config.toml
num_hidden_layers = 15
hidden_size = 96
num_attention_heads = 2
num_key_value_heads = 2
head_dim = 64
intermediate_size = 256
vocab_size = 8192
hidden_act = "geglu"
norm = "rmsnorm"
norm_place = "peri"
norm_eps = 1e-05
positions = "rope"
rope_theta = 10000.0
rope_fraction = 1.0
qk_norm = false
attn_scale = 0.125
bias = "none"
tie_word_embeddings = true
parallel_block = false
extras = ["capped logits"]
init = "trunc"
init_std_qkv = 0.0434
init_std_o = 0.00687
init_std_up = 0.0434
init_std_down = 0.00486
optimizer = "muon_variant"
learning_rate = 0.0127
lr_mult_qkv = 0.7
lr_mult_o = 0.893
lr_mult_down = 2.0
beta1 = 0.9
lr_head = 0.013
max_grad_norm = 2.0
warmup_steps = 200
schedule = "wsd"
decay_fraction = 0.714
decay_shape = "sqrt"
final_lr_fraction = 0.0
batch_tokens = 32768
max_seq_len = 512
doc_mask = true
train_tokens = 141800000
max_steps = 4328
dataset = "wikipedia_en"
Each number is 128 + 24 x the weight over its row's rms, rounded and kept within 0 to 255. Layers, rows and columns count from 0. Numbers have three digits each. The size before them is the row's rms in percent of the matrix's.

# layer 4 MLP down (transposed), 256x96, rms 0.197, rows 164-212, columns 0-95
097:105120111154104088188090165102107186110129122135115118070127099136118080130129122101110128135134166121131117120145113116101113148140093132118133171139097148089080126142100156119108150150147110114122126110115131171125145118132129162122126125144151081137188152085127138132120142128093124154
098:136103133159164130178110133118124139163109107110086117098152115119112090135103134115130183138183151108134140127082157115102136150099144137108134127117181140171154103099124119124142132106142128129142113097114103129134089140142114167106153120111120130136073096149139098170144146081150097155
099:065129119132111085115122139154096122112154129134112146126118144105120112149100087127129139128096107126123132132150136174127126143150163129102150155141105111120130159128129106168160151102077113173142083141165103172116159149103126142133106077134124109112075085095162135136130169135147148127
103:117141155148118101090109120083137138164134119129131160119131117077142107172155091098122144072113140139109124122141167120144159113126140084147113109135133118174129134179151115111085145144133166128111128155128108132121133077116132136174116108094122159115119117179123131131109181138151166146
098:165150126133148077098092123119143094129145176139106138102101138087149153103133104142127106107148135136152144092120143136130150167126143146183083155138153078139098142146139131103110141097110107097158123084103139170126152159116137124093076155124125122107120105118128128140071126120127143134
098:105110130127138160164141120106164138079117142105133140184120084113150103137115170130132130105114157153112175130121142088116100136123143090134120096122092152127128143083110156143140062134123124139134120136137093092146122125128074103133099120112161119152064154120136138107106139095138127103
104:123142086156120156147123126129112112085168118101187132121124147118129178131087091151148147136162163143107093146151155102123123110133126153112116130124113099143087139104140127135160166092120128114137108159152152161102107139112128148134108159095122151149183088127162108109116142141172094105
092:175129161168103081132118122103122103094138126104118137087090195166133153159119073112130141114111136168122110138133152121107127125150083112099148130127142105133123119129116091129108125126148118146167141124141133125122115156173115103140181142133146147104142192088142098127140118144143136101
096:114155153116130116145143169129106147102106121154131165159120103143097136108150103129126125147086132126096123133104098148156144161120150127185168120152154100128149136135118158164084123162126088146113154168122150125095144165135129101183108115092195140146126141105146141149156150157134117140
094:121179138112101098124141119098200113143119107100099128115154142148148111111154113127108172122126115107107148142114096148184122127119160172111134082117166146108120115123127135109146107160097109169113143104132139151122136072138137162105122120099097140116093133168134076134119138135148100107
102:117157156110136111125138128119121151155150124123142150130062108132176155142118117100150119123079080124103127105137175169123141122156148103097134134080155134115139106128153152169159155147135101154112126160164118126106114097137111151117103100155136105124106127167091143083109141074114138120
100:102113124119115133115091138131181146153082116118106141126131136079093139111080139122125164101131137134131149085135074117137134087167086139116177154121147153104124135136086115088150111136111090120125113129150146108123093089108166145132157080118165112137138138116135113152093132103102125127
102:157159094142140116114151140140117202140094163172130113117130166126145103136119099140126152144103135120179108152122178137136168155066138139132095139118112155109129090105157151110125168158135135122146145122060133120111130135123133133137134154151081123096127116140106123096129119115155135151
098:112129132085140140100121093111156099150101153155111094140118110143095108100107136127145141148108096170148148118131094114117118122110168171160102137135140172092155143107166155142111163115148114094194122107133090151090111104152147111088137088111141143125132114122120114088132140092136103122
103:148138136163131097160102150131136126128085122142113141156108156120108098097128142150080141150137140125123113151121148126143112131110166140133120125109139089102169134165143164156163130153140182122118134126124095099126118092073104125086125121074134120127076141154180120103101136144146122077
096:099137123109122111134132168151156131161099107085099132128109139057143133175113134107132167123142112114155111105109147096141179137081144132154143117118132140140147117129081122125138138110098113128143161082082096127119130116113122117144116119146152113159167195138123145135158094133140107166
110:140132101117130124103136144110139165117138099129142094129131107162140138143082147118164163177127139135161155143157116104074050104117127149155097123129172109148120134098172137115123132099183152128122110140145134090126122152128098115148125180127110158132110159099136166114154122111133135146
094:147112147072139122150119159116126100099117121156115154088153133121133109139115127150101150188128129158147134113117140141114115119111116120149145124141127127122113130091131121162135119163153084127111050122155103136112189109145152171120093095138080117111133118093166105153119108090105106125
107:152122114110120127148139173090109162136101177132106114077150119116153109144164103109118144104120140151137124092138152114094136166079120141149093142122137102092094158118092134115113143064167087116157106124131143127150136111132121127134142078128119120149156102125087121125074115114125153146
102:150076107133101091185147156148151095102155120181125179133101149142115147147108124121118136123150091101125158116124099156140129108194114157136153130100155126110095123145130130130163108138153151119134129111131166145191174122113159090127137151150134101122137145130125126136092137142117119133
100:098115181120140148163150107127138147164081157102159156125112158102108129135184146157140082158090156143169173092119121135134128153120128094123137139137087113144143158132119123155141122149120114154147143118133149126132128155123143154151148113072142174134140158138131113077120153143153118157
105:150135149129103111147160111141084115181127102168149129075120113165104131095103132110148154157134095146151105119123146127132142087139109145110115125143092121104137133120129174156140134104124164117144162040108126125136108089123139146170109109141152158154138124136115138140144152097096128160
101:164150109125144110130116128092149101150081156112108117129154118117071052155116111142134126127130134122154123138114143153115116127144155169131154082129141160148127067123096143111092116134158128125107116131099106111122165132091144142127134075119149117107132109114098109090130144082170104129
103:128143150120108145109131109179175116120139100127074145088099108117135068137130089137143159139095140131130143154105163116141134122124112128108074106157152085130129124117132090116127133119141144145089159083159142135182135129121173156097138162125116132116125113125085144098124112131084150136
094:115182135172137097116161153157096112075134103124157089093131107143132124145144101149133129112131101160160127100121130130113137161133123133158129087150137107084102158155135167173130149087170128088122127121125125127139123080138132110110115130108162142085114167105139163091137130145120140104
100:133131132112137127133139085126127178118187079128148113139118155094125106124109096141142168126143102135104075095140124110135161108104157183129124131110151136149166110159178105136131174159107176143135150125121126100144144098108155142109102124153152093123131166127132177138134122128156140135
102:099138058137114134114132126151112120122129122115111121156099164142126144147169155128143150125166169143099090141131191141105196107133092127153129166121144108134129116081120120106116124137143094131156135142125146128120144171153125167156124162084103161133151130135125115145105133118129119184
099:136070113099105148160185128100157128106173118189139115099137122153161111097125141134133113103154126143132088146092144168114121117085136127109142118140124113117153180109151145148154114126097117157097123140145092131146093111110140070164115125138130126116137150093127134092111138131136102153
103:133149155120118062102136107165100144091121151146138155079140097177145160147133175105142139112116119141144161110169116098148101159118126150122115117128085107143124144122159135124143162133127173133173167137126116091135124083134113077105095146133168130130165117147131138115152127141137138111
106:131140143116141096149166116178173143129086122131115146132114153114130124115089112102133128118119085144139135098086110075138140137127122099157143117160156171121089129099105141146177128093131104176112132155129136128131123148143152143157105061134116120161128131120118163148137163079163128132
121:141144164085207125168134181133119106101124093139121161156141158142164140127120162182129108148112151110109146116119155153065184121123104131126142128104140150103152100143105095122125141096118125134092137133147120140146138139129108122104134145110121144082121162130119111123156122148103127101
095:111149116108164132117136104089129157095113130144096089141131120149120120147135083129132091154156139138040165141133083147136133186122132153122118138154112135145114134096162135139159132146133121114126085159139134139118087152131121135147139072136102123096113130181178136113127152130109119129
091:140113159156134143145114082138179158108103125106105165114140130124137132111122107109144109137176113129121147182130165101166108125120134109169127144135117178109117145115134140118122112135181123164122134129063149128147148138165123108096097098156136101105127135185093122170142112116158121148
101:143125148121161138140128167149115079163096092120099094105110122154134171095121140160123154097143124162134093128170149133133096113126141128154148098099121128160110152119111134145126122151109087133141126124141118166108152142108097152138174089138139075125102099151167125167108116120187114144
097:089180114139154132138133106181142126139145071120115130150159128104116108128167121117108151136151117139091087145118146168098124163111117150146098119125115095125158158168140158156121130091158154163114147160139086139136142134167107079108107124144149100110137118124133148110146109153106091097
104:146136116152100133125118116132111131090111119123169144084147134073121164109118067122118138083109146153063167146125134100131149142140119178143144139121166134115140131116112132134129148137122101143157095160146150134121165122141104158114147097109121141146115157121091122173129134107122201116
098:113124124126112140148089135121159132124152135154081124165133120116094099135072175148170137119155131107078099132131141142100093127121127111065115157123103136127166151127170108148133127121115113115170130133138148137177143141158089069109142122127122146144115089148131100155128106096114114100
090:146135125113101130125120151100135072109142167112114127116118121117108137113099114111151114105145130086190197124137179100126145107118105135117141108117117126148137094161108127110121127188146092144124142100123165086139130092146124124160087115104123112125107112198122123111139141144125148097
103:112082103124118129176110126122152099095104120141180115094096149104101130147098115154096111109148162114175116176131131147116133136141137112116159115081115096118126105138111097133097116092107176129122153113134113104101109138118110168113121120109099118101065100093097105137126110106113142141
100:117159129156171176149105154122122144095143134149139131135136106154126152114087140125143127105137135087141098149136125143127131124167124148142153132152151106119154125124160112141127174103154182121117156149074140103141072093133115110113118136125078104113126150109174146089183086136118104124
102:133142126134127133184108108117094114138134139109163123134115132091149121194137172091141158137113127141141127171132099165072120109129129113139147110125104120126155086107169107139107169125139098091128107109128129107110135142145142149116123130102148184143114151097139100133170157152092082099
101:139128131132109112203149116150116151128157134126097157145107154100138150081131142132108087165152098135131138133109115131101178067140165119151122130139110141097152114078092089104127149149150156122143109134136102105109096087113117107112126126136114156136151098124128139075123171106132121145
103:160166116073138129152104126120164105151120130146111101122112107103128089145099135098167138124087116140111133137106109128103080135124138115137117172118173110156124118086113120096083117127167107157107177092135123128115112117112136158130134107119158129162127076104146160135106152078111129097
108:114112115155136122120121124150124129106135082143112146205131142122149128161090089096131117145120129133131136090100128167084141142159100139118126123125167124136156108131128134109098150121121128157148146161160113113183130128180130086132103168183085124152105161148156112111119138114122097151
108:147084090130146099148102118142097131108118128116130115103116083175096104129067111129119137142111141123187115121108128155130136127127134096130155143120093132154089141197166118140133104119100108125113082120134153155136110106155118110108113141096168136149146114160136189123127137109126089125
096:140127157085153110127139095130104133172101153133122117141150127140102168120154104112104139154154089139111103141133119127085128131092127194122126141156141136112135143174128112105148086110129150134143139122086119113118118146079140141165155148120101162167091125135134091137170128141164186141
099:118118094111143101095102146117156134120113097080114159134135144097139123128138130127139082159170101119149107099168136139158163103101169109129148125126149058182151141165123105102185141153127099131139122151154165131096130124115137137125121160149106135136144125133126143118092153144177136117
094:133146079057138134155150138087123097162167091141118153117146120120093160132100120104101161174095094138145142119147116109173139097094134146108159141124127087141162150131144110116111120121138138150125145125159107107129116108162134132114079115150128149132144063127149099106119124102124141136
101:138126112100141098128104164110172165118141126167100107163142109143100133147124139165113159103143110065162084145131094106122130113149131105152109158118100112133119117122142124083104133128141124140107138143146143151114105173180084123157125074108114099145140112140149122134124086127103092091
# layer 4 MLP gate, 256x96, rms 0.174, rows 165-212, columns 0-95
104:164157131113079124117147122117167137065141161183150125145123167121141173114149125134100102114072109135138129159178115118161142144170147120118146101085089144103144126129163140132131106152146092150084104129120128101129149128118129091106091131158152158113133117122117104128105154138128122126
106:129144102140133094157135151147126150111089141132124117107118130073142163138122113153136124122130120087140169115115139165138091150147156127158134155110130140165071132098132104139164135157096153150096133156156107150152149126056120128115154099130116122139130092123166106055122112112132146128
101:167142109116137128140139120161110122137118147161126108157118136136123156102115117153193111163127165130123155096141101109123082136108122188127149092119140112061101103117109099123153128115081082091151123109134125124118119108131115133122130165092139105193106140105145105118125093119127101121
103:110128122134125152166119113165119140093132107113097090193142106116159132122129145151120163095132129100146132101124125138116145109127110105127172182127177129134138156196097100137148165176102098119127105117167138142122167131127134147101116101142124111086106105139094141115103114130136088133
098:117173113130105155113098133131111103113153153117120115147176112129124110126091081144158121133173126129145176127182161141138122100107095120163138110170136138171121144131144159137165140137115118102132126159148123109162146179116153102122091118150112148154102082111110159139130166144138085133
112:137111147084136088094132147122147105155115116182124110144115105133122085110142158102072139119098090123115140091129106171153122122163125088127121136132116154117174124151137128135119096153127165182120145126150112145129146114138121132127138096200144144104091166132072128140124112121134123125
096:182135155144126111111108117117147083129116119160099110121090138164088160129121090150119121127094154194129119129137109149137112165127124112112126114096148121114164102125118102100098138121156129138135139097136107099133113143163150114128165112113118183164129166061127106147137141141141108083
092:120113138108094111153092107119140162145172102089151132113138168087164112164139137127151137075166110130114113165113133088161154128126119106146087153116123127149119132132128112083142131125119133143079117125134201131133118113131145113103141171147126103076119112163156123134112157101135158121
092:087126169131142117138158125123156118147137120104130106100140136098136129142161133135098177091156104129107153154132079148156161090117135129111156069129127111089113158122126145120113122144089121197117123095118136121118139088146139150143114133173099148123109142116119087143071141152162121124
097:129159140074125089143113129118112140151133090110144148114068105100167145134116084108150162104121118113097155092119127149084127116139165123117106166102157143111134104146159156165133116145179112129099104157165133142115133136113099140110127133182118116135110133119097131070121129098152133115
097:149119120144131092166130121104083117115147151120125118124095128156123139124188114152123105117174123096141104172115121171135099124140130083159141152145113152147149097072139167171123121143119148125104152105127106137113179155132083097168094136112101132157127153137130162123140161122161127133
095:084102167107111092126087100139165103120125106159138102139114098178137132142150165121144121116161127117112165145113098133097124145190116120136135109141127114121138111191130122129120090158114126118107112154171121161141144158096145115120143076132126137171112137169150129145118124157114092095
097:156091128156129111174120102165130155089136152078139165137140131115170130124194104126125136148117124101128162140116122189118129143152099109140151114106143106166107102132118130116118115151146117152067148145131131125133143162085083113143158155094110129110099145146131152132085126118136142156
104:118137123120103199090120106120145142151158108101133104125157102111131136135127099122143144087140121147122145099143113137084144091139112083109149144128140187124130151109125135151139129131104093111115124142148170150106127174167178143153127088156096129137158120112116125152163146101135081166
103:104123112115123099146094150145146144161141133113099122162154141078099115159078114114118120142133096117158148124127118147139153141113202178121109151115108120151110173123112148135120116119133125157128116107107122108088123125122130167095142105166105118117154157119079127114165072115174115111
104:137123124143141093102093120128175129147117122066123130137102145155132150147066133149181165091148088114099153153154109121154113149136125157108158124114131145112159158113113109114106108125126131134152116154168121103160121126101116102064099108168128144146162124093121143120121118118137083113
099:131114140138121164139106132127148127144153171122145100145123093123086150104122101100138087078135124105107122113182122137113133150117115149124126159129138127143122137133100094115141130106118171146155199166092158170142090167146147120181153118118115112109138126149108148100099152106173149134
102:144133165159116138107102132131144125096116085107136101105115119164135152088094121090168085159130132127101130120120105139107099133152118136117155131125124107107183076139142107134133100170067154110127135100127126148105086120113128109149130172097122163140143156109170136167163132092137137118
106:161098112133104107121123145097115081118125164185089139124110124148134132134099145128113136120140099129145141103102088159122132107158162173148106093136099119126181139128091129152115108119115121133153145087136165108159081138108136088152133118193086104147141131123102095131101128112123104126
103:145102146140119120121136138117134169127136084138167144096141130112159121163184117152122142157098129113166169098152135071114106177099113124128146133061101104147146129131116090137143117143100135139120144125141136108130102161124086128127156121127159149129142129158079105113119087124122118184
101:174138126136124137127172112141068088150174132156132115132145141180115109097080137117146117125129132104169092107079144113111133127110150137145131137128105126113122141119130143132131143086132168147153158128111106128169101136096120118133098090129181149126125136106127152168137158137152140193
100:098120146133113131136161118146113111102143102114113119113110145151120194101148090120119128136109146125111104105123138133119133175114095075099145149146136107077123162102154112137181133162090099135114170159159120118134117163171122125128173119104123132125100151091149154157111115134120134180
119:113145157131124149135160104117133080151083131118102139145125132107117084058107158097109133119158128158129110159144105137127167134129118109150127127131133140131160113154094165138166141159153138162132141109111096112124151112151107084109102120084154138140134175101148118181154172143140114147
099:116104141126098173182093107119156132161132106133112162132145130108099128119098146117113114148099164119139127153108142109169147119101163126094118169112133125186128152073149101126096157169112133148167136137154099132111115161130146129129149061150111157152121107118111111160108127109124108144
099:119109112147143106156160140088148129137134109138128122086103126093100139152097148121098128173064117143134130116123090081135134153085092108099163094169104098131086135157114118139136111126136122124161139148124131124127159120137162106150143177121159145164139095106149083138106165104128140127
098:099107139123106154102125104126162153125135102147129142172121144113181128113143113127139099118119196171128090109112124139125122103143116140201110151128147135123117091091143162132123148103108115113100131177081158109130115134169172104138128091129124140141103100107136134123105130083119130163
104:104191088135119094127095122155105149172082129068111156125136127107076102134137097109173116157133133130107150117118138126153117130132097145161117131139141159145124146153133086057146122137149122121135150151124130128135152120137110170110109101107120123164149146141125118163149129161121173139
100:136141123133111078133124122170113132087135081128150148107125099187114160133121131169129120144117127135141127119142140098157136182130117126146129105104124142138121158115125151145153173135100106146132148187095075171138134091146160100118092116131158148132162126161109125091120114137173164137
105:153080088132099097095097119162148143119188134158143148140124112159147121138135156165165156141126114125145117144161163129149106117109137150121118145052121104151145118107124166145114110118094128102135170137092120138173119120113108135124162167137133106132137087125080157127114139146117116153
092:158159084108102099093126151135084144102134146099139141153156162096143169140107099109097102106134164118124076122121147107143114145105141090120142107151086102138152111106115121097077099152154111134076140149088126139129162115071132139112103142135136150153129111126138116104127106124142160120
078:132100093110152170156124133128124124112128092126166086153116136154124106111134160167108133116156105121111128098085039142144129129127106147096106112144109104136149135106141114149137085137127116141102146169106148129115131145156094134188094097105114137102112149151122138142134165139135143174
089:115135162141123108136118153097099120143154143139119126135134078121129109106121125113107189172088136134144133107116110119128162098123148115123107160142113125137135178114085138159139142161132124164087074107162116144112122146171134135192129099149140104094130108142081111124098152122148149167
101:150117113113131076170138112149164186119143155062144163152126165131169119123154135102153112159159153130104127125136142118112121140124133145129112164147153116149122106137153149143119165115128120109097137147148174096126137125154166135132098137084112163104170163138135114128152131145100177111
095:134110086099106137166142149133135133124100129159162136120096154137167103129123115094105124118133143109159094158134144112128127121114198124123138123165070121105103155148145151158107111129147080126147145127139198072136144123131117140108153144131145173092117103171147158123127136134117111116
100:117111119130161120113118143129160117129157128171124100174159119155135084176129182134151091148126119102186115109115108155162124106114186087109086128134110136148087106134146105120132104115141141121102145124102083110120125149127163084116130099148132121115146106135150126093141116150121082145
102:097138133158094102141134147132103138103144111076087110106153118107125129147108147111137142116177127078119129092131129122128119128140140112145122124173085179138138126115112148098123116075149082138123169107118133128140079137161080117114103116095104123148157107149139069131104092102125143121
097:144143146136115135110111135100144085142132102103146118105099094061115147137131088116143139104094089073137168152122159143156161093153081173138099135143129144104126155149135119098128149172094108139148141112119135102124141125113166140145104100106114115125076137116122107174115155144113127123
101:133147092159078130117126103140132129121153167070134127132165117125139127130156131149139172136146110117140158114151117130114120089115117122159096147111111143149141121106107162109149190140127121105110097121126145177142110105141173121158140143180152160157190120131106112108103130146155111086
104:118148113158126156170106164162143164115117091124135145138125076157127148114118121120147118115157167138155109119130092134124113142135088113135071161184165131108165111132099126103167144145116128124102158162091154114120119130142115108110104110113096099127120165096184143124143107118127089140
109:155156136126125129131174113104109124133124110160125158125100112132139136187136119101118131112141166170105162148125088120122078124100147128082147133136141142158132121142151124144128141146108117076097105099123057121127137119129174131145143135121128143129131180083145103099158098086089110106
104:125151150133080150121145150129117179152167129135146155116140144115131136139140129142116153114145146135155126090170097136111142145138116106143081104134093118122129077164089146178142127140103102125118119095141177164140126137146127108160105133156069119126170169134156137102166146169133122103
112:146137147160101093145154147131097117129123140191133136120130145121108137087125130108096118150166154106137116162129119102123122073118099127151182134101183122094129133165139147132114151135114143112137155127091101155117151138129124072088087089122140127138136112083112125137165111110105159161
095:107152136153123134132101113110146133103123082170106123166147137148121157094111127105138131130154154140173141104150126175137121128107112142100146145152150162112161142123091162143153170126113113138109161161147075094138126154169146116101119119168140135153155122119109120139072107136135067159
110:141105122136140095130114144128120151090149106127127097108154116160106091111107099154115140112136160118174117096127135129101144130129132105103168136110106136122102127198158113169123091134091115125118071128168166157098106087144112099120126119123143149138133143152139192096120159097114105140
110:179116131159110149115123141140095141087133144078112144152151102118122084105093160104103131102111154126160130149155157165150123132180123139136122138132123154137150123094097132125112138134112098152108102120135103102148139118127121148089107062060131089148146112095125155136118099152134106129
098:113140156129104126136169116151126125124181126138130098163081127115095117124109114154169136145091142142132132117099144120095050130166132157147155121131090129093136114088127128156157117115097136121133116163152097130128123127131149115146114110134136119145055086159133098153115084134090134141
098:147137104160151159170135152062107085135125112126157130117124123144119146108104139153102156149108130097133112141151141128184114118156113154116124086138107137167162165122122109119136107096165139095120177152117106108140118095129127144106093105156144142111147161138099112172133132168130079138
085:155109174160144100124089093133093100165150120122126139092148128141135148160123110132132144125102155125070123143147189182122108113107158130131117093121154126122129134140144147135176133137157109127155100143111079140156201145114154154131116143139133123093113149134162127153152119148150146128
# layer 4 MLP up, 256x96, rms 0.182, rows 165-212, columns 0-95
096:126092140125110113121124128098142149123104101155122096127125125150158110156149127114109132106128142098107174087143126126138093092113124133141130134078103145113121131111090105127093125153126155163123132156142163149107134136126142076164128126203162138126175180079118146097138105165126150101
098:125119135142150158096138135093154112143122131089141092147130131095120135106129173171131161139128132100121145136178115077130093104098099117159100150124124183151148121103127138114136097123163158130110164094100123161136079103171124119124143137132106150123167176152121115104156124115108090104
100:098164108115149169135126128125115148114130123141146073132156143180126140092104138181130131146125120144150101105096129127112104115117100137115115124101166145118143131087124105132178142171145089101157126118140135089169114147133135084128143134140114120140153166086124088084165102099125090129
098:127145149095099134121166133118144154148115130110131137119124105136125112164135131096123150145101116162085126157149104144143093109096085110118127107131120186130162107109115130116151106150107146181120139165135109102133073084157109183170167118161127138127166122139123147094157118098122136100
087:142104143130142161106146099143062125137146160125095130107101138155105136147141130102157111132142103116131107137115143113122137096104155133147169138116130144113081129106165095098108149099130170163147111108118177081114082099145116106101184160144104158108117127161097147109139129128147143098
094:119142123083096127101156123120109138156107118148076058168088134115120104127106150172104130130127080083138140115120096145133162144132123115126144107166143152100144172143160133127130119155109143146142156119101096086109161128119113073115120097111125121117085141117105137132133148151088127123
093:124123126119112152131126153137133156130134135097137151113152115132135103137123129106160125114150140111124133164109105107054150116127138137098103149150121121093119088152167108172147141163128108064102128126121131114106158125072160101124102107136120052106111130148118148075135116131115173155
095:138106120104130142106127107154133133147163142129137106145140156095157151140102129144125151103112126148175130115136142109144090114145147139091117154118106149111100115124142063106160137093121158134107125155123131138133092110106162154126176121185077100132154122116073082110103118109114185119
094:145108117169174155102152152138096167141160162135150139137105112129114159151085158070141112112151110158112134135100129122082153113141125072118171144134121090135117156151112141131069134112126149117134130108123100106123139177147158099127111163157136095132128147132111123135104135099139163148
101:124113122157125133115137104141147085098119095085115103150118206119085163137097126095104131131119122128159111166070119124127150127140107099140116120107118170141106144140098153089104127145130132106127147111109113130127174150082147150149153139115155194130144105115151116103157117159127126117
080:154131135144102111158134118101097074131123128157124124142118105137113123129176137163146112146153142085106100156092117160122122112149130102166160112149148174120170149070158128136141101151106118093117158117155116121162130130126115119180116116132105118160119167127106192157088122139132133124
091:126114176152165135132110167097149085125110097157146164109148123120111129111138138104072135141109167143085132107134095127150098125100110137078117093152128129115116160152118099098113130117138121137111158107111120139135078143128119129081125066083130164137141099129157130122126126127079103112
086:152083114164134119154150081132150182081124176099147160087100107141125120157203129130136123144116097106147126094115131146131127169156112109097116115130116148158094180133130158113108153134124136139123148102099155159122101135081113130124142167116118145124123117159126143125108098125136134139
099:148089118098136148104161124068076170128135162110090111125141131140133169136117132124129150145097116129130138083100123086128128097121143152155141081128099154133125148085163163131105164103109125154172090154140111131143113125142150092150145171127131114131128112091106166108110130117161139121
099:134102112143088128141187085129087141093140129125194158093108136171115169129129093145148114125146148132106129128155128129124136146160138121101135141161154131107170132110166121113133122137114136113116163151142190156103119145168114123126130151116105104121127117146174071142101141153109149140
108:132144097103141150160165115118157144171134111114156119069114100148151103131150134130134158100140086117136090121145123161095153086087112143128083146128108142127174158124106147162127112147184115159135099147101115105150141181118118123155130129151160129082155125110123154150121120126118137154
086:135138107174158141150111166156132148132154109100174124121111130112127142139185142117108123091097134099134146148165113114143109127145093108118122172112158155105137120140091128087140158152107141103137163153115157118142112163117147085132147162118148104097119158141086084075118096118137100131
111:102160130140088132116123173096113158156148094177118153048140107125140147096140149156102100129118126064106137117170140111125146114131100094144133105106129128135157121095150100177136109177129139128110128122104138142145150124140128076143077150127142131110153144110119127149121112134128145135
093:126158155145153140108139122140177126155111120079127081134102155068117124158120113095093125130117174134099161129143150116132147153146107138103160163120104161156149136119131112147125114148106118095117083109128098109098133125144137174139139134113114164141112096120135130089167107149188118158
100:111142110122136085116134106142098130110116115110113137139130140155112127116109155123133070104167157129099107182123115154142116153138122154132109131122141161159144088147134172099127130099173165152146138112161160113096123114151161123118146082133124105113148107105191142118087131156158157081
115:125100135116148117100120083132158157185090098110127135151091108091130122176140133148096122125108139178127145152147107117134142161127100121122157144118133160129148126139118100125129109177096067077134141149096144129120161114164133105106164151120134138133151149146142072111122114123159153109
087:103127137135162119136102115154115122126129104120118101116127069131129161133151115127125143130140147124101134103077134107115142143111129090113128169138118103092116148128161139156189102148082075160133165118179114118139083174163110139141147104097128140126097150105141140187100130129118119149
112:080122149156119121124110127076087121111134144114117104141148160141118148100121134120124095110156109134101140110107114147116167130127097132169140186135133161144110114133128181096107164164133139089142125159094139119135167143121109117148172128186134103110136142115100109158132192104123114123
088:110100138107124148122131149150124155194153135138115169146117140101096105134127163129090088126122115158087122108160121163134128111164133141098093149135132157137171129134166114106155149115102108159141138103123101128118123134170130141119103142095136103126094084094111099148078109135184149127
108:140140124117101115124120162146157100126147168136096149144157119151150133094135170118102113134131170104134145159113135190127108147161129096106137150101142124110104104143124138146145117099135117099074073132122120166098094165136126125129172109087073136161113095147106123107141149104131102149
105:112148176191086129153121117126150134091110155164097141127119130128142140164130120150128103129173104091111178155102115109142105126108134123122118138113116155118136161158138147140126124156145208108095130101123129102130153134135098120091137122148063125160138121110141148085117105136147107118
095:120196124131124133145086145153116155170100141074109166130149125120066126114186124127137109161133120121145115144132146114143118123125137128139117149163167138146114131111098104047131107129125140128151161129116151119122134107130098158133092092098115123142140144141119125145118116178140178137
102:097149127135160188131139136088169125172113131122133134181128169075145146148152094138107158148168104120123109136146112149142128110109105129124133141120147129139136125166090133112097138097101103147125131116128096151141119126137127136116129140110071168190147111106133153091087131148173121128
115:118111118099092164137109148132151157125110163113119100151128142175119083159132159122174111139156139144131114112155150145094127145122140151125144151100104094145090142107140116113138122167123144118170087123088115185139140159135129163102135105074101112129139093167156138117126166143127154162
121:158110167125170137141159097117119134083163082112132120155074137099108145123145110115105108156122144115132124152118114136101154141112135130102136125107125102111134101163091146164115145115169102147132133126110130154133186171135083130065112137121108104123127113122131092120133088174093122152
105:179109135172134147146110132141107103153179095123164182118116139123150108122107176125113151142115122118166128106110107124130111086125097139122164120086141141121174133153097130137118143101113100150134157119126125114138151114137119118100139184130151151121154132078065115154114095132142126166
097:132137103084115129114154136125090082126131126149145078110100143135147124135111160136106130130091130122144113091115116144103166146144116163107111115147139093159155093152138111132138146116043122088151145122188121126111121119131134129136180159105134150154146128073152110103123104145105146115
106:167132131088128112168074115116129125161133140141126103148117123107140191139118108108179116100156170132120115124120166140123166085098143134139136108109147109140107140091107148105117163144126131108123124107146122165123157112161125157140102148189097137153141157101115142134134122153160084089
102:100110095136106148145095129107162127106113177130083124137105166090125103131110101137124139144115154132128164090158146102115144146116180139132149140147111173124121168104156066081141132132077135139114113124147140115102109144120142124138146111142091138149108141119113090147085107122170125167
103:099108111112126124126107163133141161125163098172140119156136113150113076147134134137127090119096137137143101134066135097139155137140174106139116143119107082097109117123142155154132142114131165142080142148127123120121130146106164073102121091128166095121146101152144176098104093119145125153
097:093132100078132101133163134114108167151157116070145119133118149135150146123125091113133120133163156111128153146085109103099136096136127132106159109156137105124085128129128150121100149124133139132119134144138183123080134169127097128111141133132177198161117175172155137111136121125115144125
089:145128144128189136128118129152181131112138146184097129139132143101137145162112125098133110154146133125107097180106119125146144157139119167088103160151116121144125161110171124146119177121144103114123146132101076156130113142108147133077116108167144174163135117084107115127139112115120109150
104:160110159134139124130116165145112173118137152106125102109162159113099129107121146143120170137116103136125123081144119100117105134122142095089143143135112127094132115116164113118168137128153087152097132091131087157136170133115176137125152161142135153088086121134062148153100142142117132082
096:135116116128126149128174067092186115153129144124154113137106145117116104079150141090084139115087125172114169143128123123130136148112097135102106126111148182115141093116128140128108098137156102122182139117137122139132144151120188140116118123153168132116109136169136123161103164143128140117
099:127112113130122116103124127114141151090096165146113074129133091165149108148137117151150086126131073076117105155093158156155131130141152129135127152095154107133132169129116143182115115104139161161143141131089136133144113139097117098131093144127119134158142079174125115123069133141149131137
096:172087137097119166078088142106172074120149123129137117120109117149154074115139099129100140123135129138133124145143154150113083181137131126098127148113149096157115145122138131170116106127078189128122129138110145119124139151133151124144127139098100112102088088157116092129122118159140144126
108:149116147170128094133082135144101155093141148126169144146155109128171136138137157133107158111176119118138128098154121105133123115070118166135127094099086136161121135103159137099129152150149150115167107120171119088156130096149110158156156142153165124107131124134116077143151111128098117144
112:159103131102144111131171127116108103123183167133148145116120145097125117163119123109141118144137125105089119111105149105120120147138138123162108101066144108157147140161171099121098098116142131122132111092160154167110137118123140090151144152149099180111091098099156120136172106096125146095
103:138132121158148107097090139132147106108138102134124183127102144130123126151168103104101139126128132106081123114120125117110102129140143091097134135143118130108124110102107158120067117099134158125106175154121151132161135168109132136131121114171111135175130165166161167114122091073167156106
095:127157138124108159100142152115121140125105121131141178137108153073146089119137140102106137107108153092160194108094119135112103138123126101149140105110114170133124128154107122105159141158140137129078136094166140121106103104153128137104145141149164120060153131110119128148124114106143067127
092:150153147133110147133122158103123108133146119174120088117172117165150129100154132127127193081099143143141133139128133139110120130148097130117125155115145171091096119121136138151106109150165148103164124104115120106184114141136096136157136112038144118097132086150132130125140131116103109131
090:126111156154099126142122119118132136136085122102122114159134100096089111128124117134179124136187170121172125146118128173094149108148133131127095203106149128147127107127114171130098134170129151144137117120153140127131102132138137126084143086123147112115128166090112148139117167114163148172
102:126156087101150074128130119145118123107170145133171140086121091147119119137162106157130111131095090148134144114133139108151091135081146107131114120165166100140113154121123167138110143110140110142145117167154114176106202109106134125143125155158132114121121099178121134103162125148113135136